Weights of a small transformer language model.
Size: 10 layers, 4 heads of 32, MLP 320 SwiGLU, vocabulary 2048.
Training: a variant of Muon for these matrices, 118M tokens, 7227 steps.
Each number is 50 + 10 x the weight over its row's rms, rounded and kept within 0 to 99. Layers, rows and columns count from 0. The size before them is the row's rms in percent of the matrix's.

# layer 2 attention output (transposed), 128x128, rms 0.155, rows 22-31, columns 0-127
097:44 34 42 61 48 44 57 49 48 34 54 57 34 41 33 63 44 43 60 62 51 56 58 61 32 53 74 35 45 59 26 46 52 32 42 44 50 40 43 32 30 38 44 58 52 48 44 35 45 37 47 43 56 52 52 63 55 60 52 56 37 57 50 39 61 29 42 41 46 56 56 49 46 51 43 38 61 47 51 43 54 43 64 46 50 50 63 24 55 57 48 57 69 49 61 60 39 64 43 49 63 35 62 60 41 65 53 50 46 46 62 54 51 62 55 64 42 60 48 50 35 46 55 71 55 62 42 49
110:55 30 48 36 34 32 53 43 51 64 55 40 48 48 43 47 44 55 40 52 56 68 38 54 44 54 38 59 53 50 59 54 61 63 65 52 45 68 45 69 43 66 49 29 44 47 38 53 38 55 48 48 51 63 60 47 51 30 51 40 58 60 45 57 58 32 54 65 54 61 37 49 59 39 41 44 75 61 61 51 46 41 67 62 53 38 43 42 42 43 52 30 34 36 42 61 54 42 48 46 58 44 57 56 48 55 54 42 46 52 58 60 43 66 53 46 38 45 30 36 30 37 40 39 44 56 41 41
095:59 34 47 60 47 52 54 74 43 46 61 53 49 46 52 65 41 57 45 42 65 50 56 59 38 50 41 46 41 41 55 58 65 52 53 46 62 40 59 37 55 39 41 61 45 50 48 41 36 45 47 30 55 64 69 38 64 39 47 59 53 34 56 26 63 37 57 48 44 59 32 51 56 53 62 60 47 30 45 43 67 52 55 56 47 54 51 39 44 75 49 59 56 46 50 53 66 58 40 62 26 35 57 51 50 36 54 39 53 46 43 39 52 37 33 60 55 56 65 54 60 49 40 37 67 50 50 40
094:63 67 46 33 62 35 44 49 41 54 44 42 56 47 58 64 51 61 50 60 52 59 35 36 62 41 42 45 45 33 38 43 36 45 52 64 39 49 49 58 23 62 59 48 67 40 49 41 41 41 62 39 49 60 53 40 51 49 52 52 62 62 60 48 59 30 41 28 79 48 54 37 28 42 53 58 53 43 61 52 42 44 44 31 54 65 43 36 53 57 52 48 43 49 51 50 49 56 54 53 38 57 46 47 48 51 52 66 59 67 38 52 61 48 41 45 53 48 51 47 54 45 62 67 53 65 30 58
109:53 55 50 56 37 45 42 55 42 45 41 39 53 42 64 75 43 58 60 63 50 55 48 07 37 43 39 34 51 68 56 59 34 51 46 61 51 48 51 40 34 54 51 42 50 66 46 31 40 42 60 39 62 53 44 39 45 53 48 33 50 46 37 50 41 29 54 39 63 28 57 65 67 59 40 72 37 44 52 37 53 45 50 48 50 44 52 66 58 50 47 42 44 58 54 64 46 54 52 56 50 47 57 49 37 49 44 48 54 51 41 66 52 51 48 54 56 55 40 42 39 57 32 58 55 50 48 46
108:51 35 59 60 43 52 53 67 68 61 35 64 42 57 53 63 48 62 62 30 49 43 57 46 42 57 65 48 48 65 56 17 54 57 59 30 48 38 66 59 44 61 55 59 40 52 53 50 56 60 32 65 46 53 52 40 41 48 46 69 57 47 33 60 45 50 57 60 38 61 47 39 37 46 54 62 42 42 54 37 56 48 41 56 46 52 52 59 38 48 54 47 64 55 46 41 35 38 55 35 49 46 57 54 50 45 48 49 52 31 61 45 42 29 46 75 49 50 37 54 45 66 55 61 63 57 61 46
095:53 59 66 51 40 49 56 27 57 46 38 50 64 40 39 44 53 66 59 57 56 49 53 51 57 39 45 58 63 53 46 69 62 48 49 51 68 66 40 49 54 47 68 60 56 55 55 52 48 64 61 33 49 54 48 50 49 52 55 54 43 42 62 45 54 58 51 58 65 43 34 65 45 34 59 58 47 55 46 46 45 46 31 57 52 54 43 52 63 35 42 54 38 58 74 40 34 48 39 30 54 58 62 61 25 33 34 30 49 44 56 64 49 33 40 44 51 50 50 34 43 54 66 59 56 60 56 44
094:37 49 46 58 51 38 52 51 37 62 54 42 47 39 58 47 46 60 46 54 54 52 61 47 55 54 46 40 56 37 38 44 52 64 45 35 40 62 51 75 46 51 67 40 48 47 53 66 38 23 51 46 42 44 51 59 41 54 39 51 51 54 55 55 75 57 46 44 60 44 39 61 45 45 45 47 45 49 29 46 53 50 53 67 40 39 65 33 60 60 57 54 68 39 67 29 50 25 53 46 48 50 48 59 48 29 44 41 44 48 56 27 39 47 61 33 42 38 44 48 60 46 46 32 57 47 42 65
107:47 67 43 39 46 56 60 59 48 32 46 52 53 45 50 55 58 56 39 52 51 49 53 63 39 55 64 54 29 52 50 51 48 65 53 59 27 43 56 59 11 56 56 72 44 62 66 50 45 47 52 50 54 46 61 61 53 58 61 59 63 45 35 44 56 59 44 51 52 46 67 42 30 38 58 47 56 55 44 53 55 46 43 65 45 52 50 53 63 54 53 60 67 27 56 57 53 27 51 48 56 59 38 42 47 58 30 55 52 53 52 45 54 53 44 47 78 56 49 38 60 38 44 60 51 59 45 36
098:63 51 43 62 33 55 49 53 40 34 57 70 46 48 44 38 48 54 38 54 51 53 46 53 76 67 63 56 50 40 59 69 48 51 35 72 41 37 58 58 41 26 36 46 57 36 49 57 63 46 57 44 63 45 36 65 44 39 40 64 50 74 44 57 47 67 41 58 55 63 47 45 39 66 56 43 49 53 37 51 47 52 50 67 56 36 53 57 71 47 49 50 53 31 51 55 37 56 46 49 49 51 58 56 38 40 52 54 49 50 42 67 51 51 53 56 44 26 38 44 54 66 50 57 52 59 53 60
# layer 2 attention value, 128x128, rms 0.166, rows 23-31, columns 0-127
114:44 50 52 53 53 54 36 50 68 52 29 47 54 32 46 55 52 54 52 66 59 42 36 62 45 53 55 44 51 63 63 53 39 43 50 53 36 35 58 30 56 41 42 68 56 39 69 46 54 67 37 57 51 42 54 48 30 51 60 49 38 39 50 48 39 57 49 54 35 46 59 56 55 53 51 65 51 51 52 52 67 39 18 57 54 55 35 52 49 44 35 52 45 55 72 43 48 51 52 42 59 51 60 53 52 45 42 37 66 43 49 34 50 43 26 29 53 48 47 49 55 47 74 54 64 66 46 58
092:49 67 70 37 41 42 33 27 52 52 33 47 50 47 45 31 67 52 69 46 49 47 41 50 49 56 50 51 49 40 52 38 27 62 49 46 32 31 46 72 54 49 57 58 60 41 48 64 55 54 64 57 52 38 45 56 44 58 58 26 51 49 45 55 53 64 37 49 33 40 72 53 44 57 46 51 51 60 39 45 49 67 56 42 59 71 52 58 51 59 49 47 52 50 61 53 41 52 48 51 58 47 65 47 55 52 39 65 44 70 49 67 57 53 65 50 43 56 33 49 59 56 36 53 53 38 56 60
105:51 60 48 38 51 50 41 53 46 33 74 52 27 43 43 56 63 56 47 44 48 58 62 61 50 64 60 40 53 46 58 48 43 50 61 48 63 48 48 32 52 47 26 51 39 43 42 39 56 51 33 40 55 52 52 47 72 41 41 36 52 46 47 55 42 65 43 42 28 61 44 40 40 59 61 33 40 28 32 45 36 50 63 65 56 50 49 47 57 62 28 55 61 45 47 56 59 48 48 54 38 54 48 39 59 36 45 45 44 42 45 50 30 46 46 33 41 63 53 47 59 31 37 44 36 45 42 52
093:51 45 57 46 52 39 48 42 79 41 63 55 53 53 34 47 54 71 57 50 65 53 60 59 46 64 63 44 60 48 43 48 58 35 61 40 53 45 55 40 51 29 65 23 57 40 53 59 58 55 55 56 50 47 60 64 55 59 40 50 58 65 48 66 47 39 49 57 54 58 27 38 58 59 63 41 44 52 50 54 61 64 48 44 35 51 49 50 44 55 21 52 47 46 44 51 40 49 45 41 62 45 39 30 65 43 28 35 52 40 43 54 61 62 38 58 41 50 53 51 40 38 57 47 47 62 53 58
103:54 43 69 54 58 58 60 57 38 63 64 33 56 48 43 43 23 48 60 61 43 37 43 52 57 38 62 59 51 62 36 58 20 57 49 45 51 51 34 62 49 40 57 20 47 61 52 53 42 42 57 40 56 41 40 51 46 36 49 35 38 58 58 53 64 62 42 39 59 53 51 47 54 57 33 68 44 53 41 51 49 55 61 48 40 41 53 52 51 35 36 51 43 66 58 60 38 43 52 40 51 70 50 43 49 60 49 45 51 33 53 58 53 71 60 42 49 52 51 53 40 42 28 37 43 47 49 49
095:60 51 41 48 45 35 41 50 49 61 38 50 49 55 44 49 20 30 41 44 55 43 41 39 31 60 53 59 53 44 63 47 54 50 30 66 30 49 61 45 42 57 38 44 51 45 48 55 58 49 49 46 43 57 48 41 71 50 43 40 61 45 64 58 40 44 57 24 50 50 45 26 29 40 54 36 57 65 39 58 30 56 46 44 66 38 38 50 35 64 60 40 48 44 50 49 58 50 55 53 46 45 40 51 56 28 42 56 79 48 53 49 46 55 45 54 50 49 51 48 54 39 58 52 37 42 49 54
094:67 47 54 50 45 50 48 54 70 46 32 48 66 70 49 46 50 52 38 64 43 37 54 54 43 50 54 60 65 66 35 46 39 53 43 51 30 51 40 41 63 47 44 63 39 50 64 52 63 69 51 49 65 64 35 39 64 49 41 52 44 42 60 62 53 67 25 55 43 69 63 67 57 61 49 44 42 39 61 51 41 42 34 41 48 37 29 36 39 47 52 54 54 42 50 66 52 61 40 51 50 47 58 49 39 45 42 41 55 47 56 54 63 55 47 72 45 50 37 48 53 42 48 58 46 46 45 33
113:47 52 62 57 61 52 51 40 42 61 55 50 46 81 35 51 46 54 43 60 53 55 48 46 58 59 34 50 69 52 33 52 44 55 62 50 48 56 35 52 52 59 47 19 31 47 49 52 61 51 44 45 60 50 52 58 35 46 64 53 46 37 53 51 34 48 53 34 48 48 41 51 41 72 34 54 46 36 40 46 60 42 56 53 40 43 38 10 54 31 52 50 46 44 44 43 69 41 63 44 50 49 52 52 44 46 53 61 55 27 56 46 49 49 61 47 45 55 51 49 56 45 34 50 61 36 52 61
096:58 38 45 43 68 51 21 47 57 50 49 50 53 49 49 45 62 67 53 44 51 40 44 50 51 63 45 44 52 59 58 50 40 45 56 46 46 67 32 33 49 56 51 42 42 57 52 51 44 45 46 58 56 61 62 57 51 45 71 50 47 25 44 56 45 45 53 39 47 54 54 59 57 39 26 32 53 53 88 39 44 48 54 56 57 47 49 52 35 57 61 54 33 47 56 66 61 40 54 59 48 43 45 42 35 47 52 52 52 59 41 40 28 46 36 48 57 74 51 37 58 59 67 50 62 50 51 38
# layer 2 attention query, 128x128, rms 0.168, rows 32-35, columns 0-127
090:58 51 26 48 61 42 50 50 44 38 54 33 61 58 44 72 52 43 43 51 44 52 53 49 56 55 69 52 58 54 63 31 38 49 56 45 46 36 51 69 53 58 44 39 57 51 50 63 68 62 45 51 49 55 42 57 51 33 53 59 43 60 40 37 54 56 63 52 56 50 83 55 58 41 41 33 57 51 56 37 49 37 47 36 43 56 49 38 36 47 29 50 42 56 58 61 45 49 56 62 67 49 44 55 35 30 37 61 47 49 64 43 59 64 55 67 60 56 59 47 49 63 50 39 63 54 48 36
079:46 62 49 73 37 45 31 38 56 35 48 64 36 41 50 49 45 42 63 49 68 51 58 48 43 54 44 67 32 33 51 55 47 53 41 45 34 37 49 48 45 47 49 52 49 46 66 36 26 31 56 52 44 60 55 43 45 50 49 50 42 40 41 56 27 44 39 43 58 72 50 42 49 53 48 47 52 46 49 39 62 54 31 61 49 55 48 53 35 38 54 59 60 54 64 69 54 34 70 54 54 48 59 66 41 53 42 60 54 41 42 60 61 48 63 54 33 36 51 63 54 55 47 52 44 28 47 50
096:69 52 27 46 55 40 63 33 38 47 47 48 74 55 66 62 51 59 54 47 47 26 41 49 53 49 42 44 47 37 64 47 62 62 54 52 57 53 51 42 41 52 65 61 67 55 29 52 54 56 48 50 54 57 42 26 63 58 62 57 54 50 39 64 48 43 50 49 65 37 64 46 56 49 38 37 50 65 62 39 63 44 45 41 41 58 50 35 54 47 37 42 56 52 40 49 63 54 65 40 43 65 48 40 48 37 47 36 50 32 46 40 63 53 62 59 53 54 68 36 54 46 49 61 49 60 35 46
090:51 52 55 46 64 45 43 65 43 50 62 55 63 46 65 56 64 64 41 41 46 54 41 50 59 50 48 66 50 57 44 30 40 53 47 41 50 69 48 34 40 70 64 47 49 64 53 58 48 39 27 50 37 40 49 54 42 37 37 40 53 60 34 46 51 56 62 60 46 49 49 46 50 49 57 61 49 54 67 51 54 44 55 36 59 58 50 42 46 40 76 54 59 52 29 61 57 54 57 39 50 21 45 54 42 70 66 47 38 42 52 49 67 54 57 34 60 49 65 55 29 53 54 58 55 62 56 48
# layer 2 attention key, 128x128, rms 0.176, rows 32-34, columns 0-127
106:55 52 40 45 52 55 43 58 21 39 55 38 57 50 63 41 53 69 41 50 30 45 36 42 53 63 56 43 41 49 53 58 43 44 50 45 46 56 57 82 46 62 53 60 56 47 42 34 51 55 40 62 54 67 51 50 62 51 58 42 63 55 50 65 29 58 42 72 52 46 58 54 41 53 40 35 53 47 54 57 49 46 50 44 54 57 51 46 36 50 55 41 74 37 36 61 50 52 63 41 52 60 43 39 54 48 54 54 42 39 41 49 53 73 48 52 64 60 56 25 38 49 56 61 61 49 30 43
093:49 40 54 62 38 60 46 69 60 55 63 41 31 56 44 57 44 42 47 43 44 64 44 46 25 51 73 47 45 44 54 49 67 62 70 52 68 44 56 58 43 49 59 53 48 44 37 47 49 52 61 51 51 45 50 55 65 47 60 61 48 50 50 43 46 33 54 45 50 75 36 46 68 48 65 50 52 58 35 39 50 38 40 65 50 34 50 55 57 52 55 50 43 58 67 39 69 42 49 47 66 66 57 69 62 44 72 58 46 42 50 47 54 62 51 60 54 52 37 50 26 49 53 54 45 44 68 46
089:51 74 53 40 63 43 57 56 40 64 41 30 61 68 68 56 40 76 58 53 49 43 63 45 47 40 50 44 49 55 56 54 43 62 55 47 64 66 62 50 38 58 45 78 34 36 49 49 40 67 39 48 46 38 54 64 68 50 50 26 57 69 36 54 56 51 50 61 46 42 56 51 47 57 54 58 54 28 49 71 69 36 45 42 52 54 54 67 48 43 40 36 49 40 61 42 51 58 48 45 61 53 48 42 46 54 44 61 53 45 56 49 47 36 48 54 56 50 45 45 42 49 45 43 60 54 55 45